Weights of a small transformer language model.
Architecture: RMSNorm before each block, no biases in attention or MLP, tied embeddings.
Training: 132M tokens, 8082 steps.
Each number is 200 + 20 x the weight over its row's rms, rounded and kept within 0 to 999. Layers, rows and columns count from 0. The size before them is the row's rms in percent of the matrix's.

# down: layer 5 MLP down (transposed), 320x128, rms 0.0589, rows 144-161, columns 0-127
# gate: layer 5 MLP gate, 320x128, rms 0.0588, rows 145-162, columns 0-127
# up: layer 5 MLP up, 320x128, rms 0.0591, rows 145-162, columns 0-127
down144,097,215,188,203,204,187,216,232,201,195,205,221,179,213,208,215,158,219,206,172,195,225,193,177,221,167,196,204,197,192,196,211,182,221,194,181,195,189,215,166,207,180,226,208,215,217,164,199,227,198,223,224,233,241,163,193,213,186,202,190,185,189,208,185,198,217,180,160,191,209,224,194,215,210,183,183,165,224,150,162,192,218,217,185,244,194,196,190,220,213,223,183,174,183,190,202,216,206,173,232,179,211,210,198,227,239,216,234,191,177,179,244,219,227,198,188,190,181,227,194,206,193,189,213,161,218,202,197,214
gate145,106,180,200,212,187,208,225,168,215,224,196,173,214,173,169,172,206,234,181,192,202,183,194,186,197,186,219,224,236,142,181,175,193,234,179,208,204,212,243,208,222,189,227,206,187,213,169,189,181,181,211,197,216,225,186,200,178,239,162,208,197,195,222,245,210,185,197,186,154,207,180,175,188,209,214,227,198,211,225,197,187,186,230,212,193,204,214,200,200,205,216,201,192,206,204,198,177,213,220,241,183,235,181,215,219,230,197,166,173,216,208,236,189,196,199,210,171,191,195,193,168,220,218,222,195,192,203,200,213
up145,101,189,206,196,207,204,230,198,193,174,198,208,191,206,189,233,218,189,210,191,176,156,206,231,222,229,204,221,219,221,209,174,192,166,205,180,238,230,232,222,225,257,154,167,181,188,199,222,242,223,224,193,180,208,197,238,182,205,176,200,211,220,200,181,201,197,207,203,221,225,200,244,190,193,187,191,200,220,196,181,191,210,184,201,217,207,206,204,194,230,156,202,205,211,185,146,173,175,173,188,211,172,200,227,213,218,218,188,194,223,201,193,198,207,200,195,225,203,157,227,193,208,202,206,200,200,213,203,206
down145,101,184,208,172,165,190,229,176,206,185,203,205,209,200,228,162,207,232,209,194,210,208,187,186,156,218,220,201,215,186,171,171,176,183,215,213,207,197,242,179,236,178,209,220,171,233,199,178,195,166,226,218,179,233,179,205,231,181,224,188,228,217,210,221,219,201,189,200,178,197,194,177,187,228,215,214,175,176,226,185,167,155,208,213,186,216,176,223,182,182,222,202,227,189,172,225,231,180,184,191,182,213,192,191,225,204,196,218,186,177,238,210,190,192,184,185,193,209,225,197,220,197,175,198,221,204,205,209,184
gate146,100,155,196,229,214,198,194,220,196,197,175,176,208,195,209,223,199,205,225,222,190,202,214,220,203,240,196,224,191,173,213,213,195,216,192,164,214,192,156,194,203,213,206,204,232,202,205,175,172,202,167,171,194,204,186,193,245,193,192,194,216,163,188,193,232,208,209,224,197,197,183,211,207,180,174,213,185,172,214,220,236,203,219,171,176,183,201,210,202,204,196,205,187,186,181,184,227,176,161,211,187,238,238,195,171,188,231,224,231,207,184,178,230,208,193,234,170,204,214,223,166,206,161,207,188,197,173,190,205
up146,098,220,175,178,198,174,232,182,206,201,216,204,211,188,210,225,210,255,196,190,190,202,221,204,185,198,221,225,215,166,222,225,182,199,219,208,208,197,169,177,206,188,201,224,198,230,210,210,205,191,207,211,212,185,200,212,201,207,174,184,240,168,209,225,203,202,179,203,173,199,181,168,212,193,194,213,224,216,241,213,228,213,217,211,235,199,213,215,200,203,198,222,201,207,201,193,225,182,211,185,141,186,181,188,198,219,187,202,208,224,157,189,205,230,161,221,218,205,198,180,199,252,164,195,205,193,226,180,147
down146,101,193,204,171,190,199,169,188,192,180,180,198,208,195,188,218,231,215,209,188,205,208,201,204,218,226,214,230,164,183,182,219,215,170,211,195,182,178,200,180,210,228,183,181,196,250,233,203,183,190,207,206,169,189,204,238,206,212,198,199,159,177,166,204,207,227,203,221,157,178,183,179,214,176,188,213,195,202,185,197,209,205,192,197,178,219,218,186,206,207,202,206,198,208,224,187,202,182,203,194,135,217,194,194,186,211,171,161,213,202,209,192,177,199,196,204,274,193,233,211,198,182,168,222,194,178,228,192,169
gate147,090,199,232,191,177,220,237,203,210,209,194,197,186,188,189,213,197,192,177,201,176,190,181,191,217,160,213,234,161,193,235,247,201,216,204,212,218,209,193,215,196,191,190,211,168,234,203,175,194,183,187,180,214,163,203,195,243,223,210,204,203,206,184,242,207,149,186,214,202,158,199,213,177,196,219,172,207,183,177,217,224,189,219,246,162,217,193,221,210,204,200,219,178,191,198,204,213,217,197,190,194,212,241,200,210,205,220,149,221,183,177,205,223,181,200,185,208,197,194,195,178,205,165,193,191,219,176,214,183
up147,095,197,231,186,201,211,240,186,236,191,193,227,135,186,172,201,205,196,212,174,173,182,195,194,169,184,206,191,198,235,236,222,216,197,235,199,189,194,198,199,164,159,204,198,173,208,189,187,188,191,177,199,210,215,196,226,178,242,198,188,182,234,200,206,218,185,187,179,179,186,204,181,163,187,169,212,206,191,206,206,206,176,192,191,188,204,192,168,246,204,186,224,217,200,177,205,223,204,238,175,195,180,180,229,236,248,201,200,197,162,189,191,206,213,213,198,186,210,221,195,198,204,207,199,213,196,168,204,219
down147,101,195,210,188,227,189,182,202,216,204,223,179,198,182,184,213,207,170,222,187,181,219,211,224,206,204,196,195,201,175,202,204,176,201,177,195,192,195,197,202,197,169,182,229,192,171,236,239,186,252,200,242,211,179,240,189,229,176,206,215,128,197,227,165,207,220,203,233,228,170,212,198,195,219,175,233,206,178,205,223,189,198,218,209,181,197,187,238,182,215,211,206,173,193,209,218,198,174,193,213,207,226,224,208,194,230,204,195,190,208,218,179,195,176,207,231,197,183,203,225,206,248,197,180,209,216,201,209,187
gate148,109,201,197,214,180,176,184,237,190,196,238,221,187,197,205,207,187,217,207,225,197,218,219,184,210,203,198,163,194,163,249,206,234,205,207,214,197,205,227,217,220,196,168,181,200,199,223,174,200,202,166,171,159,189,167,194,177,175,229,186,221,213,184,206,181,197,210,193,214,202,171,206,173,197,216,205,203,229,195,189,172,182,170,180,191,202,175,195,193,200,201,191,230,240,223,234,182,139,198,182,223,217,199,219,166,185,195,213,209,187,181,210,207,215,193,237,169,187,170,221,220,167,208,198,207,189,184,192,210
up148,099,212,219,228,183,205,210,213,236,205,208,193,210,187,233,195,171,212,211,206,213,148,189,211,182,181,185,179,262,207,189,220,196,202,221,183,199,192,183,194,187,171,208,231,200,202,209,222,207,178,234,219,209,189,196,194,239,179,182,191,184,194,207,221,222,195,202,192,188,220,186,186,127,179,227,210,211,217,235,200,194,192,203,180,183,190,193,203,202,205,195,193,197,217,206,149,221,177,206,218,178,216,191,185,228,214,182,239,222,213,188,245,203,182,201,226,226,173,217,184,167,214,192,188,200,226,215,200,190
down148,095,190,210,187,217,179,201,246,183,207,220,229,177,197,183,219,201,171,184,200,212,229,204,201,190,215,190,174,197,184,217,194,199,205,181,187,217,226,205,248,214,213,207,177,195,196,190,175,171,223,168,219,163,214,232,200,212,192,205,233,205,181,191,169,176,178,178,195,168,192,218,207,201,216,215,196,213,175,202,184,207,194,187,180,207,189,166,194,188,203,176,207,232,235,220,247,189,204,208,189,171,194,150,220,184,193,197,203,189,198,208,208,163,253,171,227,182,199,194,211,199,192,197,227,189,158,180,210,163
gate149,104,230,208,186,178,225,170,228,217,194,200,188,226,156,207,227,230,198,185,176,196,195,206,205,229,209,209,202,185,170,225,240,156,206,238,237,222,220,206,194,188,191,197,239,192,196,215,201,209,211,187,155,183,183,181,184,197,167,202,223,197,176,186,248,169,218,201,205,214,200,221,224,187,170,209,191,191,206,203,230,215,205,193,180,213,183,209,228,188,214,216,190,214,234,222,201,200,190,220,200,195,189,189,210,212,188,195,198,194,192,159,176,248,213,205,201,199,178,231,199,214,196,184,171,193,247,186,208,222
up149,093,216,189,220,218,177,236,200,214,200,195,213,200,214,185,214,196,216,214,208,211,189,252,181,198,184,221,229,236,231,227,217,192,188,170,205,200,206,181,211,207,192,222,191,217,183,189,219,200,193,222,220,221,194,214,204,212,215,194,198,201,192,200,241,233,171,229,217,216,205,180,198,188,247,195,204,161,217,238,194,185,198,200,225,220,201,164,201,170,191,195,220,186,186,235,223,179,217,195,176,183,179,209,225,210,195,216,195,173,156,229,219,212,171,210,178,196,165,216,189,183,199,213,257,197,190,196,193,159
down149,099,227,213,167,162,204,167,231,234,194,229,166,201,200,216,223,212,194,185,207,190,188,184,224,211,210,191,179,193,161,224,217,193,257,220,191,230,187,191,198,199,206,213,199,219,197,200,215,213,222,227,180,209,176,194,135,195,198,218,234,187,190,170,218,185,209,232,184,215,216,215,209,171,186,226,181,223,197,178,214,221,190,162,189,211,202,200,221,207,206,190,182,183,211,184,212,175,188,216,172,191,197,183,159,196,152,216,199,208,191,204,187,219,216,212,240,221,195,194,196,218,199,213,190,178,229,179,205,209
gate150,100,176,179,197,232,192,226,221,179,212,178,173,187,172,153,209,206,183,206,203,203,177,227,174,194,220,174,209,168,185,221,247,216,197,211,194,215,216,214,203,207,187,210,219,239,195,169,228,202,238,193,213,225,182,216,173,193,186,232,226,179,182,214,216,160,236,191,207,201,176,174,208,214,227,166,182,194,232,179,196,206,182,175,230,209,183,194,224,183,214,199,220,169,216,171,186,196,214,179,167,184,181,203,184,171,211,192,190,224,224,183,225,201,205,196,201,176,212,179,217,167,205,200,213,202,197,193,183,221
up150,091,224,173,238,187,195,194,225,190,246,222,217,195,196,193,193,198,234,193,241,220,169,195,208,185,208,207,206,208,208,188,213,204,190,205,192,206,218,170,221,226,184,210,209,175,193,237,190,203,212,221,260,249,192,221,192,194,201,225,193,219,204,178,217,199,232,190,215,217,201,171,209,189,215,198,205,203,183,188,208,223,200,226,183,212,196,237,168,227,189,233,198,164,217,185,166,217,187,211,185,193,190,209,210,200,210,212,175,221,192,188,206,218,178,202,211,204,243,235,205,221,167,171,155,197,196,168,221,202
down150,096,158,186,190,210,212,206,200,184,180,177,180,207,197,178,221,179,229,220,224,205,196,189,221,185,192,197,220,170,212,211,219,242,177,175,186,177,189,236,178,187,183,224,250,197,190,222,219,203,175,184,226,213,200,209,194,187,188,207,238,176,185,203,229,182,164,194,203,209,162,188,181,200,230,198,165,202,200,207,199,177,201,207,217,204,229,206,192,148,219,215,208,175,204,203,201,241,200,163,169,154,221,212,182,201,188,213,242,166,197,185,189,219,176,181,210,199,199,186,194,221,185,184,193,204,195,217,197,224
gate151,101,182,189,210,230,236,208,207,190,249,218,189,166,228,195,184,191,178,224,189,216,195,196,179,189,188,212,180,227,179,211,187,194,232,193,226,188,229,205,198,198,191,182,194,189,162,222,177,201,191,203,199,190,147,187,179,228,195,201,190,192,169,183,206,173,167,182,209,239,202,223,199,168,184,208,184,183,139,165,230,197,214,166,217,157,189,199,216,207,213,235,192,183,207,200,192,176,170,161,203,190,201,202,196,168,194,206,170,218,190,169,205,213,205,225,168,210,198,199,188,197,189,205,205,207,207,206,188,184
up151,101,210,195,261,190,184,188,213,181,210,208,208,194,184,213,189,189,220,206,184,191,194,191,219,213,221,166,198,183,162,231,217,193,159,160,200,186,200,215,197,227,226,204,206,200,215,218,183,197,219,198,132,164,229,225,206,163,193,228,229,221,219,165,206,217,223,228,214,180,250,215,214,179,198,204,205,202,194,194,199,213,214,207,186,203,197,171,201,191,181,190,199,182,196,165,210,199,199,213,198,218,222,216,176,222,186,209,220,218,184,199,192,157,218,188,199,176,175,203,217,209,200,202,226,227,163,218,179,195
down151,097,206,238,221,190,217,216,205,221,203,214,191,194,213,202,171,193,225,208,211,197,167,231,196,187,192,209,200,219,184,185,261,157,181,219,199,181,223,213,195,238,192,196,236,209,204,218,204,203,180,197,224,189,195,187,223,189,187,197,172,233,230,141,187,176,198,204,227,216,207,221,219,211,210,182,198,198,212,188,205,195,188,198,183,216,157,176,195,177,187,226,201,203,222,188,184,216,206,215,206,217,196,200,208,240,191,243,168,227,215,233,169,197,196,207,251,202,185,155,193,191,187,189,182,207,221,199,216,203
gate152,101,203,200,216,227,207,215,215,189,214,217,196,209,174,220,208,154,197,173,229,173,186,234,218,208,202,212,213,183,182,202,225,198,182,167,184,225,203,228,213,194,192,218,210,208,184,222,222,214,246,199,231,188,189,198,219,195,205,197,174,201,177,172,194,193,197,206,160,193,212,211,152,198,205,178,217,217,205,232,219,221,212,213,195,182,204,182,194,186,190,204,183,203,214,196,255,213,159,210,232,209,240,202,185,202,160,237,212,194,207,199,176,212,177,169,235,168,233,218,202,194,211,201,194,212,243,225,196,206
up152,103,191,221,229,203,187,207,204,192,200,242,194,205,172,213,190,186,169,204,184,239,196,170,222,227,170,185,211,233,184,237,188,190,213,179,205,172,183,185,227,213,214,195,215,192,202,237,242,200,218,198,191,229,166,193,212,214,175,220,179,223,181,208,164,170,174,201,189,220,224,243,228,204,217,203,195,197,210,209,190,194,195,216,198,207,222,218,220,176,231,225,197,195,239,219,204,216,183,236,178,201,169,179,225,180,168,200,213,218,199,185,177,187,172,193,195,197,197,183,179,161,179,222,182,222,181,201,194,180
down152,097,237,213,214,189,203,209,139,179,187,187,227,191,187,201,191,196,187,187,200,221,192,205,211,220,190,210,220,212,227,201,203,217,200,215,196,201,169,178,175,223,227,215,267,193,145,165,193,213,203,216,190,222,214,187,197,204,191,233,203,231,224,189,165,217,158,185,195,204,217,234,201,174,183,168,176,193,209,203,180,191,219,200,186,148,213,205,209,168,205,175,195,199,214,221,216,193,202,174,206,219,178,230,205,190,195,209,195,216,209,202,199,199,188,211,205,179,191,235,211,234,169,210,221,206,204,175,206,173
gate153,112,203,221,200,185,148,197,184,163,216,183,215,214,213,218,197,192,242,192,202,232,196,179,186,202,188,192,167,228,215,224,222,196,182,242,160,189,236,208,200,211,218,195,168,215,167,206,196,209,211,199,174,184,240,184,165,210,184,195,208,177,201,176,204,215,187,211,202,200,206,208,183,200,210,226,176,192,215,212,197,216,215,148,187,165,210,191,171,209,235,173,228,194,181,181,205,232,198,199,206,174,206,167,176,244,193,219,200,172,184,228,207,246,186,193,197,201,200,190,203,203,191,208,207,176,189,184,180,218
up153,096,240,227,197,209,196,190,176,215,218,196,208,245,181,217,200,194,209,214,204,214,176,230,206,205,200,211,184,206,211,211,178,196,192,200,137,179,224,194,217,190,178,168,203,214,206,202,201,205,207,214,204,204,190,206,206,173,179,182,195,187,176,201,159,179,209,204,197,153,200,223,197,204,174,216,220,187,213,196,215,200,187,160,216,171,210,223,191,136,176,202,224,150,173,201,202,196,223,196,200,158,186,226,179,218,214,215,191,171,222,192,182,206,212,207,181,222,218,189,197,200,218,200,245,203,164,203,217,171
down153,101,232,217,210,180,230,190,194,201,203,228,212,230,230,171,212,219,167,196,218,219,172,227,216,178,206,201,254,172,178,175,212,232,225,202,223,245,182,198,214,211,183,213,178,222,213,233,231,212,203,192,229,220,146,176,240,192,184,200,187,197,213,194,200,191,168,200,196,202,196,170,201,201,239,176,221,205,199,185,187,191,175,180,202,200,215,187,205,173,199,182,218,175,221,210,193,207,200,219,188,187,235,208,213,205,198,195,192,198,227,190,238,185,221,163,212,197,218,203,201,201,200,184,227,225,229,205,224,191
gate154,109,207,240,208,228,210,194,191,166,222,174,198,232,163,198,193,218,196,210,223,199,213,190,188,208,188,208,206,213,195,182,195,191,181,206,204,173,201,217,175,145,233,205,210,179,203,231,198,214,201,196,206,230,181,145,199,249,210,200,194,217,209,202,204,206,187,225,189,201,230,205,203,206,184,194,209,169,205,177,224,167,216,231,208,192,200,237,227,204,183,235,187,196,244,198,175,179,234,219,208,168,223,187,205,158,191,212,202,155,168,198,186,199,225,186,200,198,204,207,182,172,227,200,205,221,221,192,188,189
up154,105,210,224,213,219,208,186,221,214,180,209,193,224,192,207,171,214,239,171,172,225,212,193,204,168,192,175,222,219,145,214,188,214,209,221,205,206,190,185,241,186,207,208,186,189,192,178,201,158,183,168,191,233,210,194,195,198,197,168,224,206,198,208,184,178,170,193,184,187,182,203,233,237,193,182,160,190,215,232,202,147,187,212,220,199,171,206,207,201,186,205,210,153,185,163,177,179,202,174,200,197,175,213,205,220,206,206,178,187,180,211,205,220,197,182,192,192,236,170,181,184,185,200,190,159,192,194,198,194
down154,095,203,186,226,192,205,187,186,199,214,227,225,162,211,216,172,206,182,164,214,213,240,201,234,196,235,181,165,170,224,219,233,188,200,209,224,200,185,175,192,224,191,215,186,177,233,177,199,203,207,191,212,200,197,206,186,184,187,196,206,167,204,207,222,207,205,203,207,231,184,214,207,173,198,202,185,224,177,176,192,213,182,166,179,209,226,171,220,201,201,187,195,213,181,199,222,216,216,196,232,193,177,212,221,165,160,173,206,225,200,224,188,224,194,208,240,179,169,176,232,258,212,224,207,188,186,215,199,219
gate155,095,172,223,183,200,206,224,208,205,220,211,210,211,184,214,187,153,206,195,194,196,209,210,166,204,184,232,194,175,142,207,196,197,176,206,224,221,229,234,164,226,202,237,202,241,211,198,163,197,210,184,208,169,226,180,191,229,187,224,237,178,214,179,187,221,250,204,191,189,199,195,199,155,192,222,175,193,215,198,180,207,195,209,187,226,213,203,202,176,222,199,213,236,224,217,201,221,204,188,236,206,199,211,200,202,198,235,200,178,188,200,171,192,229,189,176,178,214,213,204,198,183,215,231,200,205,190,229,216
up155,097,160,216,238,173,204,201,217,192,168,218,209,169,218,227,210,199,153,218,163,204,227,183,218,194,231,227,194,209,189,221,193,196,205,225,186,209,139,198,191,187,185,188,200,211,213,198,194,205,202,214,193,194,219,204,222,208,189,224,193,211,186,173,179,234,195,205,202,189,219,194,222,230,164,159,177,226,214,228,189,217,159,179,208,192,210,196,231,188,218,204,201,192,185,206,201,194,180,222,184,207,221,207,194,184,190,219,221,221,174,201,215,216,212,200,155,181,195,206,196,262,203,221,176,171,210,216,191,220
down155,097,192,208,211,199,240,209,164,182,170,244,181,209,158,220,184,207,184,188,211,194,206,192,182,251,196,214,207,182,260,205,218,221,208,200,221,203,176,207,194,197,181,252,191,199,172,186,196,152,215,176,224,229,181,198,203,226,203,189,191,212,192,175,227,219,206,203,183,232,184,203,186,202,197,182,221,191,208,241,176,207,210,217,225,233,191,212,182,204,193,175,184,193,177,203,166,191,188,215,173,209,224,216,188,166,224,219,219,212,197,227,188,204,175,182,177,210,179,191,180,179,193,203,187,177,202,209,219,211
gate156,107,207,164,228,217,182,218,210,183,216,156,219,240,201,146,205,212,217,214,181,248,201,206,186,212,212,213,192,232,198,222,192,198,215,185,176,217,224,161,211,222,222,204,191,193,196,153,201,199,210,188,206,234,178,172,220,178,164,207,214,238,190,187,187,179,244,183,230,207,196,205,184,187,213,198,179,223,178,177,215,217,193,222,197,240,239,232,195,187,209,168,188,209,184,209,199,201,211,213,234,211,189,199,174,219,206,203,184,196,227,217,194,206,185,202,206,204,217,177,200,207,193,209,174,199,190,236,220,198
up156,101,182,235,206,184,220,173,205,193,226,232,182,242,219,224,190,226,234,189,200,200,217,173,201,182,190,194,231,185,223,201,223,187,218,202,174,191,190,136,216,239,197,173,210,221,201,201,197,213,191,191,191,215,216,231,213,190,189,182,186,187,215,212,205,190,193,214,212,221,184,195,200,194,186,189,174,207,185,195,201,217,237,167,227,204,229,217,174,211,204,217,224,229,206,216,168,206,198,200,217,200,192,172,220,226,212,218,188,183,210,196,216,193,179,195,198,188,156,178,220,164,237,183,159,176,236,231,209,215
down156,102,175,219,214,200,188,204,198,218,192,183,201,263,204,161,195,187,218,219,213,200,201,186,219,203,184,186,206,190,208,220,180,187,190,185,216,205,213,170,228,221,176,204,210,215,181,172,222,193,199,199,185,179,227,229,211,195,224,221,198,229,227,171,204,205,224,231,254,215,186,199,186,174,193,220,166,214,193,220,211,204,235,216,200,224,196,220,182,217,216,188,219,200,203,181,189,238,162,218,203,209,228,178,185,221,166,198,180,218,241,217,175,227,210,145,212,162,207,193,208,191,208,184,207,210,181,213,211,186
gate157,096,237,232,244,209,192,239,232,166,204,171,174,214,199,221,205,208,173,199,203,207,183,197,189,222,220,192,211,214,184,220,218,206,177,173,178,192,206,212,233,191,228,227,170,183,200,190,217,176,216,218,196,211,178,190,204,181,179,161,194,180,218,189,213,172,228,199,196,219,225,223,196,193,213,213,235,215,176,228,190,188,206,197,207,217,191,231,226,231,229,206,211,205,208,246,209,196,200,199,194,181,183,202,205,169,200,208,195,196,228,180,232,196,238,196,258,196,184,205,232,206,203,178,177,188,203,207,163,189
up157,100,202,194,175,214,181,184,176,207,219,181,232,194,221,180,242,175,234,207,224,205,158,187,191,199,173,201,241,200,205,222,196,203,201,215,212,234,177,213,212,171,198,207,214,229,185,196,194,219,211,175,163,186,218,214,177,183,196,214,221,221,228,190,205,210,202,156,168,221,197,190,187,230,193,166,189,215,184,205,170,213,148,221,217,181,161,181,184,207,174,189,221,201,186,191,214,215,201,174,190,150,196,196,195,223,213,205,163,198,178,183,188,208,209,199,195,177,221,177,180,175,218,217,174,185,218,197,220,190
down157,100,198,213,211,221,161,213,184,177,208,194,182,172,194,194,221,217,204,183,184,185,192,181,208,213,230,214,205,212,190,205,183,210,161,171,214,215,201,194,179,197,185,189,179,206,241,187,185,206,191,170,228,207,206,205,222,186,185,208,215,210,203,249,194,211,210,193,233,203,183,179,169,203,218,239,177,178,151,223,162,154,179,190,190,200,189,183,205,227,224,186,209,214,181,229,164,210,201,159,176,184,177,209,205,183,173,187,213,177,222,197,222,237,179,224,222,195,224,185,213,227,164,213,181,183,207,207,208,190
gate158,097,215,191,200,198,190,199,197,172,195,190,232,214,254,186,217,203,200,192,194,208,215,192,191,192,238,218,214,226,214,190,207,164,200,205,206,157,190,183,179,197,180,168,221,188,224,178,211,236,190,230,152,247,239,186,159,197,179,184,215,213,224,203,184,241,208,186,211,165,205,201,199,207,215,205,227,196,210,169,180,217,180,197,227,221,223,194,151,206,196,206,203,182,225,218,188,197,203,194,184,200,229,200,164,227,198,198,185,197,207,209,200,194,220,179,204,160,186,193,168,183,177,215,182,211,169,214,218,203
up158,092,187,198,212,235,192,188,189,204,237,234,230,185,190,201,232,158,206,208,222,186,195,205,234,195,208,227,191,204,213,211,174,234,210,211,223,194,191,207,193,215,217,187,208,174,199,212,229,212,218,229,222,249,254,212,187,198,180,217,204,174,235,229,190,196,194,220,222,221,233,189,200,201,190,191,185,186,203,187,202,167,208,210,229,209,233,220,190,230,193,202,234,226,174,201,196,141,176,192,213,175,222,207,205,182,173,176,187,203,205,169,187,196,219,204,214,220,165,196,183,201,189,186,191,204,187,227,206,176
down158,096,241,198,196,183,182,186,226,217,217,190,172,181,216,197,223,217,181,219,202,178,193,168,230,203,207,213,227,214,170,230,195,259,192,185,202,214,194,222,199,203,226,217,200,194,202,205,221,234,233,207,187,221,195,220,201,153,180,211,203,207,203,221,189,194,188,207,227,165,190,194,196,161,161,188,182,204,201,214,202,188,209,185,244,160,193,201,209,201,202,185,193,172,207,176,188,188,214,241,202,199,215,191,224,208,197,212,226,200,179,161,211,201,157,186,206,186,190,227,209,226,227,180,172,199,186,200,179,157
gate159,098,201,226,218,176,199,193,209,173,217,203,237,171,209,202,212,199,180,210,196,158,170,167,205,213,189,198,183,186,221,178,206,241,190,176,214,204,197,223,181,193,219,175,184,187,223,212,185,199,192,207,209,203,183,207,215,200,222,219,180,200,167,176,213,222,166,205,225,192,219,204,203,189,236,199,197,209,200,197,190,184,212,210,228,215,234,154,196,256,182,193,186,147,204,198,178,179,176,191,171,214,219,194,226,217,203,222,172,208,197,191,217,232,222,184,183,153,202,199,185,198,217,214,180,162,198,196,233,235
up159,105,199,193,197,196,162,217,177,223,187,150,200,198,193,183,234,203,201,218,224,216,190,159,190,175,182,183,236,178,198,235,202,215,202,214,180,191,206,177,189,201,183,203,209,225,235,208,163,201,214,201,201,220,202,180,190,204,198,219,205,200,209,186,222,169,225,156,211,193,191,193,229,191,176,206,209,186,200,196,204,237,212,187,173,147,201,188,217,191,239,220,185,166,175,177,225,217,201,186,200,206,170,168,178,179,198,185,213,153,196,189,195,198,182,154,196,211,209,173,211,175,212,185,214,199,223,221,229,201
down159,102,231,191,182,176,179,220,181,191,195,185,221,206,168,207,220,214,228,192,206,213,181,197,243,196,204,203,207,190,206,229,226,214,197,206,197,221,178,215,223,234,178,207,222,196,172,202,173,195,195,249,218,209,190,198,187,234,242,196,179,215,189,181,172,198,211,200,228,178,247,146,233,176,230,196,206,217,229,188,198,214,219,229,214,193,249,231,188,173,217,214,206,195,203,179,182,176,171,202,197,223,213,208,196,206,166,215,189,194,193,198,217,206,214,239,170,170,202,205,197,195,204,194,200,187,179,207,185,225
gate160,102,201,182,210,191,204,161,174,202,227,213,226,179,205,220,196,168,176,199,211,204,194,221,219,190,200,170,160,216,200,227,219,244,189,202,206,245,201,190,212,236,183,194,198,216,170,181,177,202,211,177,222,196,219,193,206,192,173,172,220,213,177,177,193,229,207,184,234,205,184,220,211,225,216,180,206,244,212,212,224,214,190,237,202,183,173,226,213,185,234,197,169,228,193,198,212,186,177,194,198,192,214,214,182,197,219,198,239,196,188,217,193,243,183,216,193,192,245,210,209,213,189,194,215,167,238,216,214,182
up160,096,187,251,203,206,194,178,237,208,200,231,186,216,238,191,223,243,184,196,176,207,191,192,212,212,218,235,201,223,184,233,189,176,204,202,179,213,207,202,186,211,233,213,206,183,220,192,185,196,188,188,197,191,185,183,183,202,223,230,181,195,179,255,194,199,195,180,179,205,216,190,202,209,198,192,212,203,188,212,183,208,143,165,206,210,190,236,225,252,166,203,222,172,225,212,213,223,201,214,195,186,162,187,191,214,174,202,214,235,182,191,210,170,248,205,189,212,206,184,209,208,194,204,229,205,186,183,187,210
down160,104,238,221,209,195,199,187,209,185,214,180,177,201,186,190,231,207,177,195,213,174,179,226,214,225,206,194,225,180,193,199,204,203,198,213,185,193,201,203,229,205,230,201,204,190,194,215,228,224,243,174,226,243,190,204,173,184,221,234,219,179,207,230,200,219,173,216,240,205,188,213,229,204,172,222,190,195,201,193,183,187,205,201,187,219,178,219,194,201,217,138,185,188,203,203,196,187,235,224,167,189,187,169,209,199,159,207,206,236,242,225,219,210,199,183,196,220,216,218,213,233,184,205,220,217,179,173,239,199
gate161,103,147,204,172,196,210,234,189,191,145,178,186,212,212,151,170,180,185,198,164,212,186,217,219,193,195,193,204,191,213,170,177,179,211,159,188,192,187,193,206,199,206,203,206,195,195,197,204,194,203,183,246,178,184,169,199,206,197,140,171,178,198,170,199,207,182,211,194,196,220,206,190,214,216,187,185,221,202,215,237,229,204,188,177,155,200,185,222,184,182,214,209,204,220,188,213,211,210,193,216,187,168,171,221,219,179,203,193,209,159,217,232,195,221,206,198,208,210,223,207,211,180,172,198,213,215,222,219,177
up161,105,162,203,226,208,215,188,209,181,191,187,218,182,213,195,185,205,212,210,223,178,235,219,207,191,202,217,191,200,219,198,200,203,230,197,226,216,199,205,174,212,205,186,200,176,208,196,228,221,169,249,189,158,208,216,225,201,213,179,198,228,192,200,149,229,177,224,200,198,193,229,230,195,176,175,196,173,207,199,203,244,205,157,199,202,184,222,185,186,253,180,216,225,240,200,186,204,201,180,210,225,191,226,187,231,179,200,197,216,193,194,172,219,218,207,168,186,175,233,198,240,192,186,199,187,218,216,189,190
down161,107,179,198,217,177,198,214,218,187,184,235,200,194,210,200,193,203,184,235,191,228,177,186,192,226,173,187,172,215,198,177,173,181,235,202,188,198,235,207,215,213,182,196,180,176,185,216,149,220,194,182,170,205,193,208,197,216,224,208,176,206,192,187,182,197,157,222,204,196,184,185,205,151,211,206,204,215,207,191,179,224,205,207,189,210,220,200,167,200,225,212,203,217,229,191,190,251,173,189,218,171,236,243,209,206,222,207,188,176,225,189,195,191,196,222,176,196,210,221,217,176,154,199,212,187,239,213,216,241
gate162,105,207,208,197,186,189,187,177,194,196,173,217,176,198,192,210,203,207,231,182,195,214,211,238,175,172,214,168,202,151,171,195,274,197,218,212,209,225,201,196,210,193,185,208,173,216,193,204,174,185,198,234,226,228,220,187,230,195,185,181,200,202,201,215,200,181,210,165,219,179,214,238,216,168,183,212,183,186,237,212,196,209,199,210,192,197,179,187,176,206,187,224,179,152,212,237,171,177,177,192,200,210,216,210,204,208,168,194,229,166,200,185,204,216,176,230,219,193,214,169,198,200,182,180,195,200,174,181,202
up162,098,195,205,182,172,215,211,214,185,237,206,223,216,206,190,186,184,201,214,186,203,241,170,212,197,181,195,178,191,189,157,175,204,249,222,182,210,201,198,202,168,241,196,179,196,202,188,203,236,173,170,192,217,205,189,207,177,202,222,230,139,210,206,235,191,162,197,221,202,183,198,169,168,192,195,203,204,206,195,201,177,232,203,209,151,203,222,168,188,187,212,225,184,201,203,206,196,248,204,207,201,195,197,220,228,207,197,194,201,217,204,200,150,180,203,194,202,197,221,222,192,206,194,217,188,188,160,188,169